{
  "positions": "rope",
  "tie_embeddings": false,
  "init": "uniform",
  "init_std_qkv": 0.0167,
  "beta1": 0.9,
  "decay_fraction": 0.823
}
Each number is 500 + 25 x the weight over its row's rms, rounded and kept within 0 to 999. Layers, rows and columns count from 0. Numbers have three digits each. The size before them is the row's rms in percent of the matrix's.

# layer 6 MLP gate, 2048x768, rms 0.023, rows 483-504, columns 128-255
105:442477451505490470454501527488482527483486480512497532487521491506510570509481541468489487463516483509509501479522484503508489496488487498488524487488542533470533548493499478523519521524477477490498548516475488521500504527483519490520517460536484494512501466467483501467461525497486554479512476504564441512499465493519492530494500472514503493468513471531509530506477494508482502482548
103:488502450472501495484465455474484495521518469494469513457513502464512543513535492511462469493519511491496476524510474493513491482485503504497500546499544485528511522512424531504483472502525512464516489480459506510500500513509511459527479504557505461465499478504492478509487483557546520520511499497485511464537469519525478449468506485505488495524476501514527517423477512489535497467485
103:499518514466511466488482465479481513515490475505449490471494502476487554522503514432492491503470517498515497505511488446490476502440526495467537524493498461498553485503493499516524491471478493467486520516482482490508524486500469516553495464545495541495480453481556494486511473493475507498458490532494533482491509529499477502576511518504491479483542507483497516499493512502445471509517
097:487529541519514482491476546539513486512448468518497514516527476541481492496493524478470507498496513545534540466496476485531494515535520521520484494482509497482484497492474456497422537502501460491492483536518509493491471489457536509516484489450549439542445541580517513472501481475482523469477501486523482480523498474522524511530525506470519503500464502511501502519543509545479494504480
107:493500501519507501467531547515486521496515482535527505478462524500515488536553479473500467492536473436527474542520502500507488481493468468487491499544478534496489427539479510530512488485496495533494515478512506513469518518466501504490493505492545477530480530483563513518542457493460486451504509517531495527493525551502528523490499493521524504510486469533456511502498457494502502516504
101:508489498526539535521492528551476465498556536522488497507484517494510481489437495504498510539508476476493546490463490520466486462501499482560497511515523507502496466468487518488439525501474530556509504492481459495470503515516511501493509496486524519491444498498527505524524509461474479494526557455474481512507523528484530502451478512503482482510464502505528528535489526497544495499497
098:499494445558519465545494497484480513515550503550537477516522452513509474476507524467536470447519455522521502494488544521519514542514471504539437506497485490471476469522489520490540475468510541510437500557474503512500524528537532470495488504513456514489497550459489494476506499501483471487515514487503502510530489472548478511477490492467523529473514480487493463515497505533454474512513
099:470451466517517453524489488499508536546522523474529469510541526489535480468500500490524496432457516489498499499450496487507490488462518525539447508464503500487526476521493554565501475480492491506529471481523497540501518458505496478459488469510491473474515472472518447518459477511492482488449484528449485521533501487474476473504492516493478529512533554514538503492470484532503501492500
102:496514508488536502503465512552514481459479507460456532526477518512496510503496537496512489496489522528535510496500489446484508536525484496458477513516489479492470507445528497537483520534497527496500496530494513520503537514538525524490435524503531466519542472490473504506500472535497486501505512468447526497545456545472492453482521487510551502496555456437501487523493467489507485495483
099:482529525472522493466501492530486444503495543509473543479518516551509498522489465506482509479476505507461529522539497488506500479468541492522483550497531522479497496506503490539460461506515519511495544487494548519493469490476516459532494447490517509462461538507498500501499502521480513509521491502502495499491536479521459499410546497471505507449485485497507504490506528456510538484547
103:502538521484544491493463535511491517450504562485518517482529491532461470506475493490526480513508507499533521516480480553523513522517455468508533502508492491527477499510534512466500457497469502495519493534508519481528468508517504510507501501531524495490497497551471494498499478511450486461432488471493526481581503520509492511529489484454511475517495483507488513537454460538528476526455
101:508447508527520492532470522501525470469484480532486549512523542471496519541490529475459529537469464478505525522494492507492542502523541535491529499518510482486488507458479496492507499547500476494549495479485542524491520494485514445511473506480495448510500542510501528559485466494512512450511517465449491512472491514470513494462491538485504472457490486549479498491467511509449474451512
100:529459535508471456493486473482517469521507506509521447516471530475512443476501456485522474491487525519504534516464500496492507495526495540559521546456463542494514490481497533485471527506486508521518504516536531501523518524492495501518504490480499540518471481486499456513457465484486502501495479435486518500492503511501527531521535504501486467502523524529528513541569533448509533501509
096:472544526495523432532478496507511526480525508511497488510478525490488490505502474509544547541535474474465480519448559488495497526485479525454469540484527481449452513482473506520519496503488462481538473498479529497504486520491477509552491428454474475530531543483495494519513501502494483483522531505505481537499520484501480516484567509467515485490493508537492535521525522516499486498495
096:500491515481496523482460487453518485512502487544481463473440538528513457460511500459518505514497494499540473511452512483516487518535510490449504481481468498495513477521499506540524485515518494579508485477525468505475496540501502502488473513499513478510491501498472504508470502504460484484520498510517481484460490458501526490516484508455555493564453497544458506463534544480500517465519
102:519521462479522521516533509504517561532539472479484557531483522509465497517499513486496489501518455495456538475488457530545522458434497482527464492501529527524511522559492506515507528471509512494529510433478497554487510519489490496507486469503466526478553472435527493531494538508522508500487514517507496509503507527524456536512494519538505505461550516469482481476486482487506482462517
082:449451484541504475509504521476494542530496498539470515537535537524499511504523483478501480470498533464514528509507482532476481464478466496539486470509518509462462497495495474486514520508465560531533525541509461510534528493490481474508544475508497522547533500498517560541479514492470511489524525526518461505529543505532519507464447494498500488505535536550503479516490514527505449517518
105:465504526460540544511501517496522496474497495520513514498484503509484476494538501508505453503463482482456533495530488509441526490512522482478487519543489515483491489531457482532530522475520481501491524536474476500527474511438521478541483453486466518507486507493522535471483515499472487476494527509459512492471565504514523464503463470512529514482499471495483492459484478501496480496497
101:503508490475516551531519485529509519507525501502514486467502431510517473502502540470484451478489492539539515467512481476487435523471520528480539507464517465494501520561507526510489457497526501519492514479477512506470492494511499514520524456505471491556462502519469528481487548493531507514502520515468501470527498468473519473504500465559527473506516498469509523478461495519482470514468
083:494486510482502528492507493523487478518479516501515504533466544538476483529505541515532495527516508499471519433508505437461451532510484533508535482486535505506509486521494532458503482534525517490488484455481469523488492532539519498521522462547530524491502508516492498489517473553509513479501489484476498476502543488526529491524469521466510511454549514487510485498503528551466533508505
097:517502527489511516461449487513537553493523475544501499551439521510491503505465497493526475488492494503505507484524467477510504504492493486551484491471494528547444482514514478493514536458533455490525455502508522526490478520490476506489448459522502487519514513492505458490534506494548495482513494494539487534501495532515460504470508506514506512462492516505494505491539456484498516512537
097:503529506517538540495517530476491514524500517486517520551521517511517502497494518494461501464475487504489530495509473520523491492494506499498469499501452476483472489475510560503495479452507509496505480544487467543498510538500562493534508497484501472487525518479486496486476494511486472517566498514521448479451498471504466505511489496486489530518517529467501529498492515489488474490478